{"n_layer": 13, "d_model": 128, "n_head": 4, "n_kv_head": 2, "head_dim": 32, "d_mlp": 256, "vocab_size": 4096, "activation": "swiglu", "norm": "rmsnorm", "norm_place": "pre", "norm_eps": 1e-05, "positions": "rope", "rope_base": 10000.0, "rope_fraction": 1.0, "qk_norm": true, "attn_scale": 0.177, "bias": "none", "tie_embeddings": true, "parallel_block": false, "init": "normal", "init_std_qkv": 0.0408, "init_std_o": 0.0, "init_std_up": 0.0408, "init_std_down": 0.0, "optimizer": "soap_variant", "lr": 0.011, "lr_mult_qkv": 0.7, "beta1": 0.95, "beta2": 0.98, "lr_head": 0.00741, "grad_clip": 1.0, "warmup_steps": 33, "schedule": "wsd", "decay_fraction": 0.632, "decay_shape": "linear", "final_lr_fraction": 0.0, "batch_tokens": 32768, "seq_len": 256, "doc_mask": false, "z_loss": 1e-05, "train_tokens": 122400000, "steps": 3736, "dataset": "wikipedia_en"}
Each number is 128 + 24 x the weight over its row's rms, rounded and kept within 0 to 255. Layers, rows and columns count from 0. Numbers have three digits each. The size before them is the row's rms in percent of the matrix's.

# layer 3 attention query, 128x128, rms 0.267, rows 0-71,96-102, columns 0-63
040:160103107142169110136115099130162149127139111141142142094153136138149111085140127103136079162161132122106131143102116151107137151128145081126126105086113123103169117084154164086174099125129139
027:150094185109121140132116154134127109069122097103110146136139169085149111107126089091133116088136103132116182129103155138123136110141113105167149135112117157151126151116166148133141146072177112
033:141110142120121121092130094117096132178149122081117155123156119139127162116130105168147105141132115143153183098153126123158176133141127167139140162125158137095111090173144125133122132099060118
030:110141166125147134161163110076139151125132100140134127119132119124134124144139099106101094109122081155142150135115095137162123153128142130146116121111149138126148118141109133118135155097126163
037:102142165146128158107145123120179148123101096130134118143110150120148126173117112135123083161148105143101160129122127132142089155102157101164116114085132144127141139115144134097148124100144133
042:109148116137089106110140130157128122107091127123142157136096165154081157132125174137121159124093160147123104134131154140111136121140118123118110162148132127146099122098128152186102105144104093
049:106115122162157133093149139103146152113163095141130095122103066132182127125106139107091139131139118112120114129142083097078137158130133096103144125102109113098153117165144138131118118094093137
046:124188155150166148157153114106136113109113111179153135104134076114104107158180111133125102128151069168145146127158117111153128138109126146131138141124134135117148104124158107101111171142157135
046:140098116155122110103134108086147111123144115110089165116124104124167125164124100085134156102144126099137169170130142156134156146141163104132198122062148114120164149156132153111133129141146112
046:099110149144127114135145122105151134154119104098123104148131121093150106155100080148135071147162134135147155101135121129127136149111158141179153096124128130192112108123099133152146133113149097
031:131115131125121134168173142087086150127142138103107139107159106126119150093155103146118173118120125130178131162111089079131116142102145140163123141102148133124132135164131112111127178111176115
046:141118149121169146130122197124074111123136098180152077136149147100147099123141070146169120132122098134093124115127130119146100122089098127120103142142144147113091158102124105109144141122191138
052:152105143124148118134144174132096143136150077154151106133127181094119104118146101173107107172110134125147141114088118141155115126160124106166096127139133140149125136110135114138141122110156128
057:091174141113077116127112119133141129114084121154116093127115088101115120141098137108163132130153108159062113109179118092118156112112108163102109115127068144111123117169115150131121119131096136
065:107182120136139122081097142119139092111094144100142141084150110142129124124118096129137178090109101135103087168125117129093099110089169170114141132111117115081132139142094151127129114131108138
048:096154134132145125107104153122107116116113105122176134114185158119126122119121105183157151136079129149134089124102094138091087107119143143149070102146136146131095123121130147147133121120120136
059:159088100123141136150149080128163144152156158126081137142098102167143150125146161061110129103179134120150170140145162123137147144116128093110178151140124097145130131098128102132116149151128125
078:154120126128155131147131165127108135129152099140151141130142191127150121122158115184095109167080133099165118133064127164128108134165146111166110140122175114139119136112136132135131131120162128
104:134133138113092136106115129143136143134126094146130113101100159133151109102136119135144111123182158147175116159136144124138145158124128160097137127087156133112144151143134115144084142125102164
113:125137155128124138091133131117076079135093151151144127135148127125141093118153104137113143142150105118126119151136107133148105126147097114164147127103119116156134146124139117091146125152130156
122:121063072102092115183146112129136098165118146089140133136122142164080144156139120157100127129166144084100099112144133126147105134170145192142131126132122127118153114130156132143183118118120122
111:151137126173127102137163118149138126157107131118130174118113134137115104134127112138142167098106137135164139137153133135133152141127145173104152136103180145194101128104121147101096137134149079
111:139081076115115139126138115136153130159136122155124110132095144124140087099126114093111152145140152176123134112129133123141127077121161157132113156144132093148104154097092112157124154118117125
080:139105127114113149149135142135145106143074093132126131100136137079152119127145110129094136126116116095131110143142154116151094121106128136120140110169109121107122159161155120121185094126138147
123:155155129127134082134119155116150108162153138065135131080141158172096134122129119135149101143131158104097139068099120172154126100090142112127126124100110127138113164128114124136130140150116143
119:136124131142088101133115127102155165110094150123084156151175126112102121150132077106167172171127114152114147119149154156146137117105126070097100130103136139136141137129116069112116133163149115
104:143133169134108154136125088131146113110154115108094113131132144136150124157118160155131137167160117137118152086167136127115125113129083165135119139126115176121104086162142101149105154144127152
122:107151147121155085110131114132134123127112124153128129135159105115150118107139164108088095189129138105116101121142142163072129138163155113115160137156135127157082110135142128124072078131122118
108:156128144128127152064125131118166121096163121101098119131095128132163142122163126132117137162138157145109119190091125173122140096129134152127156117107170125107125111107119108139127113114180120
114:140101134105129137119127102117132106141113121123116141095094123127118134133136115144182108139151108163131123137105109128108132095126140154144120079120175142139091090119153091141135081140080129
097:110098098123140130149106112112177150127146159096118159100163136176150108145152157118137125096155122105127099089087104098114090129100101113111144122086140128146111141158145143159117127163118112
111:130109091129143116123163116135103121133139128128118158142167136123114158109093160138139111136085090117134159125121139131065085079117158154118138109125126110117164119112101091123097138143146126
166:117124107111124094152113110119157134145122162090137150097153135144073158133114132107142095113170143144162161102170115110123151151103127103104166121116088142111179119150111145129115131135090128
078:134132113120097128133147079173162134101091124134137129147143121153099110120156049139152128136128105146116133114101092164170140157161120103123137110139113102116145101105113117166121142117139055
106:117143171132107156142114136139112124116157126128133114076097137170143149185143122152130116117143152132140140134164130110132110150117107159097101123079166135107115079140163171176114128106128128
095:097126118116095105147122122103173138122131161148130131100155126154078106127125093131136108120126102099114157115139153133141155133127113035112101112133108116141116155162112130126150127115172112
086:124119146097100143140142129099144116127108096113087134143158132115123143133081149106088161141117150129090098132149160147165129149159123134157081152138132113086142098137165101100093136096141141
120:164097110112122109113106139090132155131185141084122128067159157139118101140152097132140133096160134095128114117100107121158137092153123108081136119084114109157113146109135140136143155131092084
181:135103122105078107148147127083149123164081108096111140115117124110108125106104118139145071148116115156145146128170140094165168146137132138128167090205124131168097172112153110120119115126134131
152:121099109100123122064126139128168170095156105111091126152131120124157094139106160128124117167178120114107147125122128137079139088143128152120137104126103129090143095146148117123110134138135140
162:110124141110104160105137108109115094142157147119132118156072090139156174144092136111146093134150123179122148151136103106164132111125104157162156143135128117102130101140098119148136143115135130
113:115121112136121121107145124153109159146121125099150134158147112136115138101173112119154120122094153130126135160092087149107150098105133116146125110148167115151130142112080114105168063099168095
089:132117155132170115124125138140109149088159121105133106118163172159105094114116114159132118127098125122136149128148123164110141134128115110109128135088182143132164118153148118088127139155165094
115:125138146117139124126137150144124121161126138116133103073133141117111077115111123108131122124142159156103130084151099082121125136142138157079120108106057148129078151108112132172185137101089140
073:126120151139111094133172176101146140135140093132171121118153127113114104131110065185098111145137113117129095138080092120128126136122137090162094106104109134113120143134138123140130114107171110
079:106120154127084129122158082145116134123144140168092118113140101144127111157126148158131121141155079149115171105179179117138172105089098151102101141127102155129110123171144141142176127116133139
105:152132109155116091133154132123125122129158124111099124082177120147149104132120111159142171133135107095185126136087106146098149164131109118156151106100192118162162124143120164091130130137140111
068:094140125171126136133133080105127119079134144141135103126182129134123112138125161166145158161120142150120113108113091119090104143141114160154102098098157153157100087105138172145115136106119132
066:145135123122125129136137078150174113135151169129100154146105115135131155101126162064109132089171134115134142161115176138129139129121153075091162178136106065117131136129121132119096099156111122
074:120143141120170132173091124097151115102130112147148151118120164159142136148138136176130101164119133151132089130078113148117155169164163107163143159064158128117115104115119152120152112109139113
074:150146125133111121112128136169151139108113097133120111116095154140158115108139102121139101095165146166156132127152153124129138143157106139095121109078151131104114161160123123155093121135088174
096:127141132095157101106123126137076090138085172152137153120129124141147106104157124104111135150143119119152134150136100128147112120150125098158145118079133121135134129109166141084109123149122139
099:125087076075097113152140103120129117173111145092148132130142125154085150160153115139111123119150141091112091127135127126142100143139158178116118128137137140085135128139157143157165130108108111
091:177150117164109108132127127140152128135128120114144143113139128146109099117120125169114144109107143117156129150160137119124125142130147159129144152093160125179074120107141152118109138123165129
093:155119077133130149122149106149125129163135112152132112136101136135145078094124082097102154137121130167142115116130137125129130095126175136139106167165115112148129147091087123130134127115119132
082:137100101099134153138110132139152101154099114129119139092152147080133133129160131112100138110133102087152127171142170123147091125085117136110153121189117088146128164163146119098161108140098129
104:153179129132126067101092158127146107142141154066136137079140153164097125117123149141151128139155160103108154066120114165163151096098116107120138134118131134149125163133131154121140138154112150
095:151098124124092116130119103088152165121109149101103178150154146108103121147127067113156197159143121155118132142135157172120146118141132074113094122109162145142140112125099087121115152164153117
084:125130146128127182147125088124137137148148127104110127122123131163126109158117147162111139160180127140126156107140123139114148132131112193125126141119135157099110059149136101164102160135116137
089:123172149149143099121143127101120122155138116144106126134176098123140124141139155122106105187130139109121114086148156135072129119156150112098157146151094113151071113159139141121099079121145131
097:172121135150136166054125143124165114107139126091110125137100119110159163126156113132121144152131141146127099184100142149113137112131141160158148133131169123109133118113114089145125159126131119
100:140098132095141136113127113127101102158106129127136146107085119127123118138149121153170105135149113165119144134104120155129127082121156155133126084122187121134096090098140117146130074155078125
090:118134097130135159149126130097154144121129156122129147128138120155141100150151161142135128132183121128109082094111098107106129118102099153114155135076139146101121131150107155146128129152108123
091:131081103159177128129139110152096124137150130107115160131186119094133166122076168144125100144101092120126160125123138128084087079150141158135156105135142123090149113125100112113101128139139127
134:150131154189150130155103137164120156119144151174160084135168146167119102114121118130098107110152181136122099116142143147088131120193118124139073087139159157132092152104182116113120149110129128
120:093142126135132163127114162112134117156115083117136135134119113113118172157126108164145134139105207171124126140128111163137088127156111149163105173119124135171116137147111169108141146122118104
105:181116093074133093123156128165178140139143133135104150087142158109125108143132089117128094072146139106135137096134124129119160113140146134103111142130153139126110160105148139121136109109134146
102:112146115110119134126085162136147149132118147179123106118157118138142120163128095190103171128129121138168133103119095100105093144147173151132116099120122099132147112091115103132117110121146147
098:113159113126116119127096129160126165140138102136144091143086129122145101136112132141130139110089140167134105137119069141057121170129142134100072114140094163164094151147144137140133162163136098
122:135075124148093116130148126137105124149165116131109160111122101177099105126106139091125138083129178165102125153147128132117145124148137146126136169119118171087123135147111118147093143121128129
146:134168102137121120156108140125120145136106115081108116116079104181133138141141121151103119086135168065143124107094137152118091147132165127138115124088123143153086143121127144113122143085131133
108:161150137156129132131110124149112099138089152127125113121088140147156165095134190118109101116103097128134146160123131073101145137126094142109124126173118121105155098123081106153144141151143152
119:145120068159126109149125082085144160146161144136106114126179162129122076130117136151152129108148148063131143108105119143122156118165110161135103137082152180158129129086119129101135143144132137
087:109160151129142141124119151120115083148129165174181103162121093142109160122098112089140133122086105174146124177097112164118114117140148136149130128142077130129103116138085164102131139090119100
093:169131116117126117119175118109139135124115112163092139149116144057118129134153141120151110130138108057126135147116126125129149134104133088117115184112140137151156131084155151110205142092117119
084:142140123138114103097149146167107127153121095145153119122125115138105140122132148129133152128104130091127125128102112120096125121117174125137124133116082120162095115102108146168104137118128134
091:140143141128110143143123110118120105134140121144127089123136113142096099158115135134201133136097132149138160130132100102102131129119121137143114132116104149136128121131132121131129091105094100
089:100064118138169085099093135096131105154152101104148143149099136140155116146129154114146090105120145178077126115179139103105115139154109113118108125170125161129155110140085112158110105132125139
156:175115142089124109122164118143107136137133159119133095063092157128125105113119132119134108076153158130129154135137129091138101143148138155123101126142122134130122167117162092111123133138131085
# layer 3 attention key, 64x128, rms 0.295, rows 0-38, columns 0-63
033:133104153126149163135135141154107094107121156123121122119096178070144146165091140139147087150152168106117121093102140153177096106079111125094141139127137129082123147108160124108165114104131122
022:138110111126120121136165132168125134140112131166155109142093134106134147155142142130154192105126101088121127113136112180152150151102125089157105159114162093100082151126108132104154121146093101
033:152113150163148133116096092110164115126144149121113107130115179131140151177139128136130138104123104139096122150115137161094126174142154116120176110109174147144106150104138142125102142146116145
048:142162089121135133103157150101114149162109154168138128101145161120085130140159143140114128104128117080141117125131152146146146096092116083099073130109120076073120150087143132172130112119130137
033:125112112121086135155135122106116145146115084139140133152148077186118139109121122123126208159091131134137131116140137088117169141169140140145138151138085142115154109129133064174066133146114138
072:096138154139077099105133129100106122129168115099129183142085116141147149127119127110137184129160129140116148135128101101158167125126144163120123147121142148147115134165084155115079118152115079
051:138136113138160127110129129148131137121142105176099141121103195104109112112109155172138162153145111093120131108163162106201119104072115124117138123115139139159121144161145107129128150135126119
040:149066110070170113111126118107100137160172088124112158154140098117159100118092110117164143175157148115169122118127137109111116119164131144090126086154116153121128110152142153159160106121134181
038:091107147121098136131150139111087136123117142112107103148153103156136127143086130088131165128139136178161185129116124100147164118166137142170133123141123143144151109182123118132094162168082102
036:165150129128136099115134167095113114142113091133119116111107122173159141098154136095120145131130109128116130124150105101143146104142164106147148138160148133134179154133127113139151128153097138
057:162148149142155072122127152093112118126128095134110117085109152145128124101132123107120130140154101083093149128117122126140129099080077132114122154135132106148159167078141113108165103134145129
060:124143098159119138089149153165149155131083109096094049140176101130112116132199104117103110142146134104138120087094103156134124127113141128116112129114133137116103127081152113116132148103105153
060:160144135128176104068146158135117130134115116142137141067129179150130130145174128106108095133136141124099093090115155122173145095087118123110115124168129094126111139118139135108152140133128139
041:110133151139136146141118109146126161132102136110096103159149131055093116142113142162182147164109142115128146098118138145144084140080115180157137129055147169125116133111128144112100139104167138
046:156113120101119147165157134115097122149146105119152109170112119082176125136106127150144097101141158127120158142151075145107115097169143113147095104100118163143192119113136122133119088126147128
072:102123134140122146104102095147151143097126145129080125117152109141081094097151125152154172144123113151124103114090107152124104137106124131109158182150143158068135143134081146141147134097091101
110:103133125134086141184116106133132130111131141109114108180143071102132111092093133156152184128108099107148156167136094136091098130144124139132146139077121183103148125123123129159111118122123118
075:134104091105154127154140130080138114164158120138151133140082129145153146155108114109083113085134170147113132141168130145115168145152118111138092106160099121179134123137135079149123102139157127
143:174133133109127150166138108138190151127141091131135123134101095109087162151143052113120133157137092106090102109144145109108100143141111110113138126123147135133148133108098133139111168154112130
140:137132171117110101109154172120100097135106127185143130147140171126128108112136163099094131125173134103147110120124156068141108088147128097151121123078119153127099122119129100091082133187106122
143:109106090083166139129159128111113146158115119136125093152113111170096138156118137150136153200142131133125106114139127091115126130116159156096120128131136132092129138136104171128126129109102147
140:192117117126107136140149130146128120085122133130144129157127113094119137100184124178133114126108089137159129153144082115147107155134127101128151177130142100158138151122117128145134112143162156
153:170115119078098142124140107120160179096120140145128125134128118143111113139133102116144111103150145149143059114131153155151114124139122140140130156126081187141123145164093119143124130114136125
143:148135121106120112100138097141139144107105166106124149094169146120148112147117114108155077151130098098171094119135204125164129128111136169127134079109074083121090113164134155091134145120140141
162:131154118126120138091150147157115132132110148156125144133142122140117160163194162127150112135149162107116135126133120133113131096105148055107187118102167157163140155149109185127133134129119146
164:107124094106118136088164101099113106138146136114137154168113150093081120115086087138144145149162132115126117129148126112143141139157124081100120086133150153142137113128064140153113127137167152
148:118092157095105176131163145119113111118115153112089116168150123129132140146115116129101144164153158131136160130130150120104122131127150154067118145115119176110090115118115110115134130117108129
161:144135108163121114123097160116122142187110121110140147156107122117129109123171161140129143131126139123157134119125159138090150101129103167161142115119112158136111111128142117133133101107157144
149:212103120120129142155138142124101115137119102129150132152094138144103143117149136115161134139143130111143126141158204085142149122162105139148128147124123113113139163118146104148120153134104117
151:117065110122149140088154113158116124141168131128116130152122095091146102128151142129138129113126091142092135153132111161136077158135112131147106127114110129122088113135093151166128119176129124
140:130175135100122140134113101102108121124138184111069137125098139111095095143151154151137116108130112110124087097143111149131143128101116131106106149112121140090168134140145129137154072118073123
152:171099114156153127128154147170148135151152130158129122119165129137173118161102151113117125140121093121094125144133106131166119142115119159095150124160146157135128092112112150152140117115127173
090:138101111155112116176124132136150110158144124111099147100128126114145124053154123101092114089128108084120141172151105114151136110089142117094143083108133171108166177145153130082145114139134159
092:148120148126146176140150095120126169108152125131159144146103142139142123186102153165148104153151098085153099096109101111125150116111124148143136125104163131163115084079101086165136118108146097
098:106102099139066126141123114129112147143135127124087160099105140101118099089140128122132122092117164161097122166175139140128143138124137122099122083177086157087152195211148105117106121156120121
093:136110131119088110125140142152157116105179088122138150126091090147125075123107140105152129102115093119109144114089095143121127102120146099118146145077125127104132132151151148123159147169109149
103:124123123148163165106151144124140121129130108165167169110121123126140138166137129127138162154117115089123148082090094104140127159095155135115126115125164118150086075119093118187136127168100129
106:170159132160140148140118173134121092101124116149150100134126119164131077145117098156099127106108131112137113095124150125089098140090121124114146130043171091168147087113142145170108119147109108
108:095142145118114153115202106132131114103125145107130114157169133074117080152115138124087142145093163143148120104127131140141132156159112137136112129092106134137152168146196133140129137127130086
# layer 3 attention value, 64x128, rms 0.386, rows 0-31, columns 0-63
136:169096138120142075149115110142109125129124139145084110156156135126124178115128122136109162124135118119138065090141115125125151091156153121141131132133105166105139129099110160116148126101074099
123:120106111140151100153102130174147110097097103156110204162144145100160135161121118125149152117129111096116114099133136153102171156091138132149091100120135162087138133113091169143166117151143110
133:148161089112076161185131160142148122134121086146097128118126161083139114081101126118148107099132110163098082137151085131158137125148161139143120119131138142117120139099125157101160169117112147
120:108087098155133122159147176136118168155120159122125140131108135128110163118161148121135124146132095136122135130102140123146117114145137138067124172115106135136142101123152088111130059124072092
128:068129114203137132130143072145130171155113114150098105157150184116102134076136129108177129168140100126156150111111098112174119094122136165108149115110123102124129125124116139133117164113159115
129:119114074114146143145085118111146137138188114113144114140139128110133131134107108107132093094100138125138139059174122087158149128115153110112157113090084110135138101098107083143114148110140098
123:118095117141148072136145166143092073141157119110145153133137148150137135132095098135116138102178163161129163106195130146135088130135098113140131170121124120131113134160127127157134153123120135
127:121125135135117103148161109126104135091130113077157154121130139101082152119125149101174104143138116088139075151111165145128114168132121156146088160119091137116134160148124166117142128116130197
128:155102154137128149140129095146128143117106118127140087088101141125126129162102144163134176143165108133159144141089112131101106131090116094127131113116108136081112089149138082104134211126115107
125:145103115145146127130116142160122109104099095154099139111090157135134122149086163125119142102165139114092150127093135148128104129122188098116115148134104111092145136144085081099105105084141155
127:118110137135118206097131123113163100135108134150148171100095170130131147109137093105114141103144146147157147133125121122133138103142054129116106100124148103157129146150152119147149109101087139
116:119106147167075156111113132104111138147143118139119107130091116179138141117166184120171129071108119126134130140124104164147158155174176107125127117125150133123158117150122115129107126123158115
127:101132127124100168146156143115079126130143114137122139139149127120121080166136093178164156086122140109120141073156153115133087142112142145165092113122121141192136121114172108089075104099117100
126:082135104153119121113124118151121096106139124099156099154120119110156132159163121168118137108131133133130105103129175129117138077136027139167125109154137139099149121130110145110131132111116136
123:149129100141149076145132149112182112109124122130120144109100129149059152152137156143130118103149096122124125146130128150143128102151108124138127095123097167144142068109175139114148129086138096
126:127137158081125119170179094094144118111095123104122114158186173106150150127156115130175132106149138104145134168099098115137140088130094112141145156151139106134090098146119170118115115121119141
128:142142093159130160155119143144120128146146137128155121143121135112124132135139126090118097150171088127177113121144116171149138139123128135135091083099127142106088165094146150118120110161144155
125:106139125121105123155108069106135146149080106119106164097130096160129115116092130125131132190141107145114154135115107142129154113134107161120125141100124158115126148057123119162164100163110157
126:110091120130141126156142079120154205150108063134109110154115128120138122107123153116150123139126124115123136117135133134089124094119158133188131079084115109130122155128127120133106126104115149
123:134097084122126131076178095158107147104124156120095113181147094131186135140140135113087057132147123151168095101151114128129138146130144079167094134171172125093145129116101082101129134123112120
123:164134105142127136133097090132116139131071087114126138139132116122144133131131083133136094110155136152105117113145120129140079112134155149077147149111174143145129105177137146137122095166167101
123:129081129159167141142122131132140072131122147094078145132107161154139075111143113096130107155145137117093143151130087116091117121118110131177094124109112115109151134164137107179112173128149132
119:120136147125164113144148129103149097129146116118111117102104139052130126157148134104073157122098150136135124134145138153123134092139161116131136109169103122119116156091117077126141094144090146
117:136111163162130100108104133121149075200092114132091164157134075114092148137097119149143115131172102129114141133078146090152110119107152140138096116130110093136102123129175127113135121129134120
114:125061140137119156095147128139071120157113122114133129138095124120138174122098111185162104106101147116106122099147144146106173109164117123100099192120114151105136151110136113131107074165147147
125:116108102088098096119084088124102141120121138144135133162129082098133114126136145112168120115125141137144151100110123130082158139108143131127110146133146152153132118105161114098122158087123212
122:079141111125153134126164127105144104090098085130100112109128122122164106114136121136124099100163108102089129137136128099147119111145164140112164170140120101126094128136151125105125209137096099
121:146126167170133121119125121141138137156147146118130118071123116082133149134112132160149101127133136169132107178120149096126120089145145183140109121092163140139139117144113109136064107088132141
127:136123111090133158103118189160117141165105149086132134137121157155145152114151107115086133061124140128084151098125104126104148156134114140137094134142113178124169159141117117123125111163177109
124:116128103127138146138136095128129121142114123139128120103130106105147118135084095146111097175092163119088126112096107147114139176129122134137116153092142139119093138099152141085130133105133132
117:109122155116123113154183143170165108146188130143135145145107132110112123111136130135122108129088121112134128125110132107137130157177122153094142151088147125067090173126109161131113149163134143
127:125115115095134140093167150135099119051087110097155166156159142161126123125148121114121137156114096114077099106119083132128139107087117147137183102129079109115120132102129113117073074085134161
# layer 3 attention output (transposed), 128x128, rms 0.541, rows 0-63, columns 0-63
140:140107142106126097163130140086084129131125114120123112126157110106119115084148102157140134111142135149125100111113110156127127096152192130175139127145134145129156125120107123119177104126110128
136:125143124136118145098091128114176136133147162122163157117181133113173140110110107145129141107157148131113117079185109141116138117123125162102099164106146140121124157160071125147156158141098148
142:108125147132096133148141147169126122093124071086109147102156170112126138129108116146112163087125131142091116101123107125136097164163121140166133134157174115107151149191130154144163138125150155
130:134182109172150115149147167092118094135097151109162133135127108107074104137099118149145154127123112115160106166135131103123154159115104139144131140125123118122147121135090106153101091121144110
128:129113152195105123153148088124148123114166125164125106118164189109124064094093115132132164146176090128134130089158114124142150129141080123131130120108127117112150136137122125144111165114128141
137:100135129121107154133084121094100097116134111122130056123168132109159156120136149135139117077090114108165103095160146090132111150098155130097159121139130114107140137083107118155122132126138128
132:122097121185151140156101168136126082132148153110140131130124119114109111113127092154135120170136108139098135122165121135134094170105156115122110130148117158151064105151146149148119153104105119
135:147121074122147120167153101139160120150166095115122145123122135149131130095147153135116129148126127105126128125120135141151114124109133092133090171128136128148148141141113091167087127132153154
135:135139107117080178137134149089122169141157096153135126135124133132081142148134143115128117096126086108130161130110136127077122130089114153129103149124137088118152085151085158126149089144138130
137:136150138124145161119106083175111101149122112134122099137134138129076124133107111148159125112149137137095148131123140175126095122098165153117139124123116150142103134107100159127111160138129145
134:090142119133123201093154089114172137117086174155132162121119136128115136143123084150139104176113115154115131086117131104110147135125127112134142069135099126106162128138141115149125130121101157
128:124122120111112151119123129155095116120107132111126104123114145127103152131143144123139125120151161112160125124137120151090150163154144115140120126104126144130130105148116144177112105088187150
140:146132126139156121133108131078073114108090153134179103130173135166171065128148128152152158106108115142107140112134105142117112155115134097131064133173120095154114095122145114107099096098112120
138:125150102133144115120078104131168132130127146079141117199108152110190145168145140123123125134131121116138132107160177092135135087152089134144143101113144144113145111143136153135151119116124156
135:155127124091107103151131118111121092149127169086147144141074170162064115154090103173113185130120108161156159139126126118138109125120126146134157067113122133143109128138147102076151102119134119
138:115164139147152105165208103119131124114120144109116135105178138103130098150125134121157122163149163173141130127108121092092077107134132115161124171136146147150110106175128155142131122149176131
133:133127124124121124141111137168127108119134135121106087137128171157088110143127124109146144126150136093141127111148115148151158147085145164148148130138122107129129173143133088157104104123081141
126:169141174079153101141124130116154106154110115124125148112105117135138125093113143147100125130141147121106150108156136130115127132126107159170118119135148117087140171094083060119130125146131120
136:142124155077140140083137128166099101142143072099147129135150172102148143112169113133121141130170126097140084142114163117108110107119088127141129162161115095184126156118094145122100129116145096
135:145089118121124139128149102092095131115155084103128115120140138086190136163091088133138053165142124122108141120160133135134121189127137149152099108109134117111138142134115107116100156142138104
134:156119144155112110108088103113115122115091110130115086134103114099139130136161114148137127114107115124146166138113166150119117126124133126094108154140122160097158081194160160138124117149132101
135:114142118123150133139100192127109104134110107149118139117150145138135114115129106118104114143179146113089123135080101125128127111091114135101122072145093125134119139187127085148125182121170116
136:104113126142135148161133145096141133111144131153125128146120132102100100126124160124131146133127176139127125139178102125110083101113119139108133092138116118152142132077156143134113092110145122
133:098085143158163108095095105093121107146125179148100148120163113103069143120157120106113125126174094120153155102112096130161114149122099129184112133122132106123122135099168114117153131166146125
132:133130178121148098138175130126145087171110081148146129133124133125154146119158096130116136168122147138105138112134129137140123145101128139140141165144076121084118121126145128144140047091154102
138:108106155093132129130110113111116137115160143146155117144142100135127146147144121110119128149112114150131139145132166125128094108099096149121145143132148145141128147105148130101132138124118187
132:128128107123079110064126139117168116116079073107122140122117123127143121098123121111123117119138115160091104177155074104130137146084156133103143141101143141161137103167151129109123171111102113
136:160177183146119094111130149139142114138144163096143132079141167081073147151115126116123085157114137149137090154108108149158118083112176142118119105152140157078153101105128150135101093106125147
142:169120102115140144161097101113127145151063137096124101112139110110135137129130115084147142138114129123092111149118116120108156184140137117150115098147089168136153125108084146091141143125148109
132:143120151138158132066146104087124123136145108123151122113122144114147073144121096128097116131064153113102155138122114153151101155150128104089104132148142138120088183085121114100162135085135140
133:098128108107129128154122131189127123112105126131152169097111143104112098090129153136133088153080089129103119131126117128101106129163185130084128155113102113087131122087096131136139138157137195
135:142123152101153165151174120094103150124119079111085163116172123156163129106129127138139146122107139111133148116099141157176106124110098139151141101123137119109073109131121148133067120101107118
110:119154104142130166093132116172180116127136142142145145120097151151144131168110135104113113148113114107131146142153147095127129155107056127076117130132128105132111126125146124145089151133144134
104:127113133128121115167151124135079114133127104129088099142077119138074113152155157117125100146106110154138144157066145111138120135144133108158165098135102132143141091103166127107103102111151125
109:155144123127156119117121109088138123163125176163150103152104088157124121132158143109139082166127120100164144149132153127122171097083129117097123121092084144153119107069131102114092124134107104
097:120076156072088148108107102171137166115148110141104124128130150124186158117168144123116086119138143129105137086107127149137099094136156116116110101131110155131112133125163140110159170136125127
105:122137099063151132106117167131097122135092125085135146146099076142159184164158127126135094106081163132121134165096139123124108115101167131126124134161131126148116125126127124112138097149124106
101:153128127142158095120168138160154171132109133138130184139091121152096111138111109124118137175163146145087152161093113161133138112158099127172092121117118135145113118168149131108139123130114132
103:137163132070109130105153092120140181125106116143107138133140141148133149131146166102117142086124150135158112132086144127119159085154098144110139121123136096099182142106101112106136104165157138
103:104132181136115126080119149112087134098092157136137120128132127092134121163105080112138113103139132132136126129139109118119147132150118154130170088128126130102108115114149165089168144110098108
104:116126149126165094112121105154125069116096164091107145108127132128165125103124121136121132159136168169121105111144121125175150121185149105131149122128141183137103173111169106133100162094107136
111:124108124132121096156139181092131158107128149133140152140125117131178119119151147108093135155095117121168096134123117081121157141163102109141114107134131115118143120150160092132141108138134115
104:160106122121147051167101170143101129144163098092129094126123114121136121106119163112123161077140142102134127173142110163135107123148117154129109188120157138153085124115101148108130117116156097
102:124137142136139111132133144094163145130139136153138152143141109119146102126114108134115125132095099127109119137122142107160116076118109138107119116147134137121103149106142113086143153157077105
107:107124129126087122135144114178164139159166102121085162122084127108105191134108122113096103123141133119141123135111148101145142098139100150118194129092136154103140164136101135143159160132141135
104:131101150118121138139184150138095122121128096176118141063136097146066105091105113141127141122123130140132130155095075174124130169101168125125114154130122110148106145114121095128109138145128105
105:087127123163129160109118137140116164113139096171115118115174087092191145098169151083141064114132153088103109115135125127128155130138124112108103185138137130124130120125101149184107155143126139
107:141086119104110136084057150135128125144134109155136132150082118161138164105131115141099139099118099101116142134145141165164186144120123145096135095116121097107155148082129104112115130115072121
104:134134137129128119121148112096130145133111124136153165118136083098157150112130134157124122129112128144116121142107154098094109101178112099112101123116128141124119084113127169101148153141164114
103:081129079182111154120133134137106153103142148138123107148133131138118132158137105090144127129098109136150098145106116120145140128121154103081140129121102128166125081159171198143138135107129145
108:109137101178106121171111133080152146120120186150118139120089080155126119144097144131122114115080135166121166110134090146156154148149164109108128099107142172075133106133158120134157120115116155
101:108158136132140110117118149164169136129103170149138138140118128163078105111164143119120201101113128124149116142103118105122129075130122116119161147143122143143132130122145148134168099118125156
106:091141117098138150138157157146141136145165145120144169134160144152123130125098130117104129143142145126113081114148088099134150129137119131158138100126129110163100181066103098127133135101134150
102:159116131132101120122153076136139156117148156104141125132105115122109147144136156157141138102080105144165130127166152127132131140159149128144134191113164129125125117088136170108121076127091140
102:163140133122129109115139102165116119154101122081131130121141125153158156139133102129125118126121088117137129128076153138139171156146142123150122148115132129107121120184094126116155165161119136
104:167157116116106152154156148170134163098127061104144100139100132142177097132096133145154131143086162125107113178151157120086135118132159140083140095134110153137135124145097154141103139109106129
098:116136078129109160116085137127091157094142156113132129127134126144110096128098153129148125082140101108147111145107134119122126097156128120103121085126181124175138140133102121105126184158095152
103:143159104149117124116147141145136108142089123114094137112125150127127108106110142144135123107162136111128112101130097132127170139148151109127101113115114117111119110150128118165120119137138071
105:130138151124186140177128123136083138139183160150132113145125127118119121156123130137137149135134136088160157087100194142123119109176100134148118123151113108091129155095122132150116087158148149
107:091081072111143161136135113109111150126103088153117115177117094177164114096148123143139169098142130110110151084149146109101128176142079114133140152112128108171098150149137105121167161143137114
110:085144151152122112084155153145131118100179124151127146141116139154115107122129131173116121130148125113162144109135148133142085077129127137114143151125151085123107137146185111161112100146117140
104:119146097118107134192113153175137126121113145135117138142142098126116185109132154138153130131191104138165096124126135100118162099121128153168154125106112124147161072170130135158100110156114120
111:156119151161122147117129121072137138148165129124092096162147119157140168165126093123115161097166167129155134121128140136161154141099068134165137095125151150172124131163153124120116117088126055
108:110134104165112103117081129163161106137123173130158087140087132095100129147137134108125102151159126135123111137163121113085149129146155120114120132139116133147185144119136114113192139167147129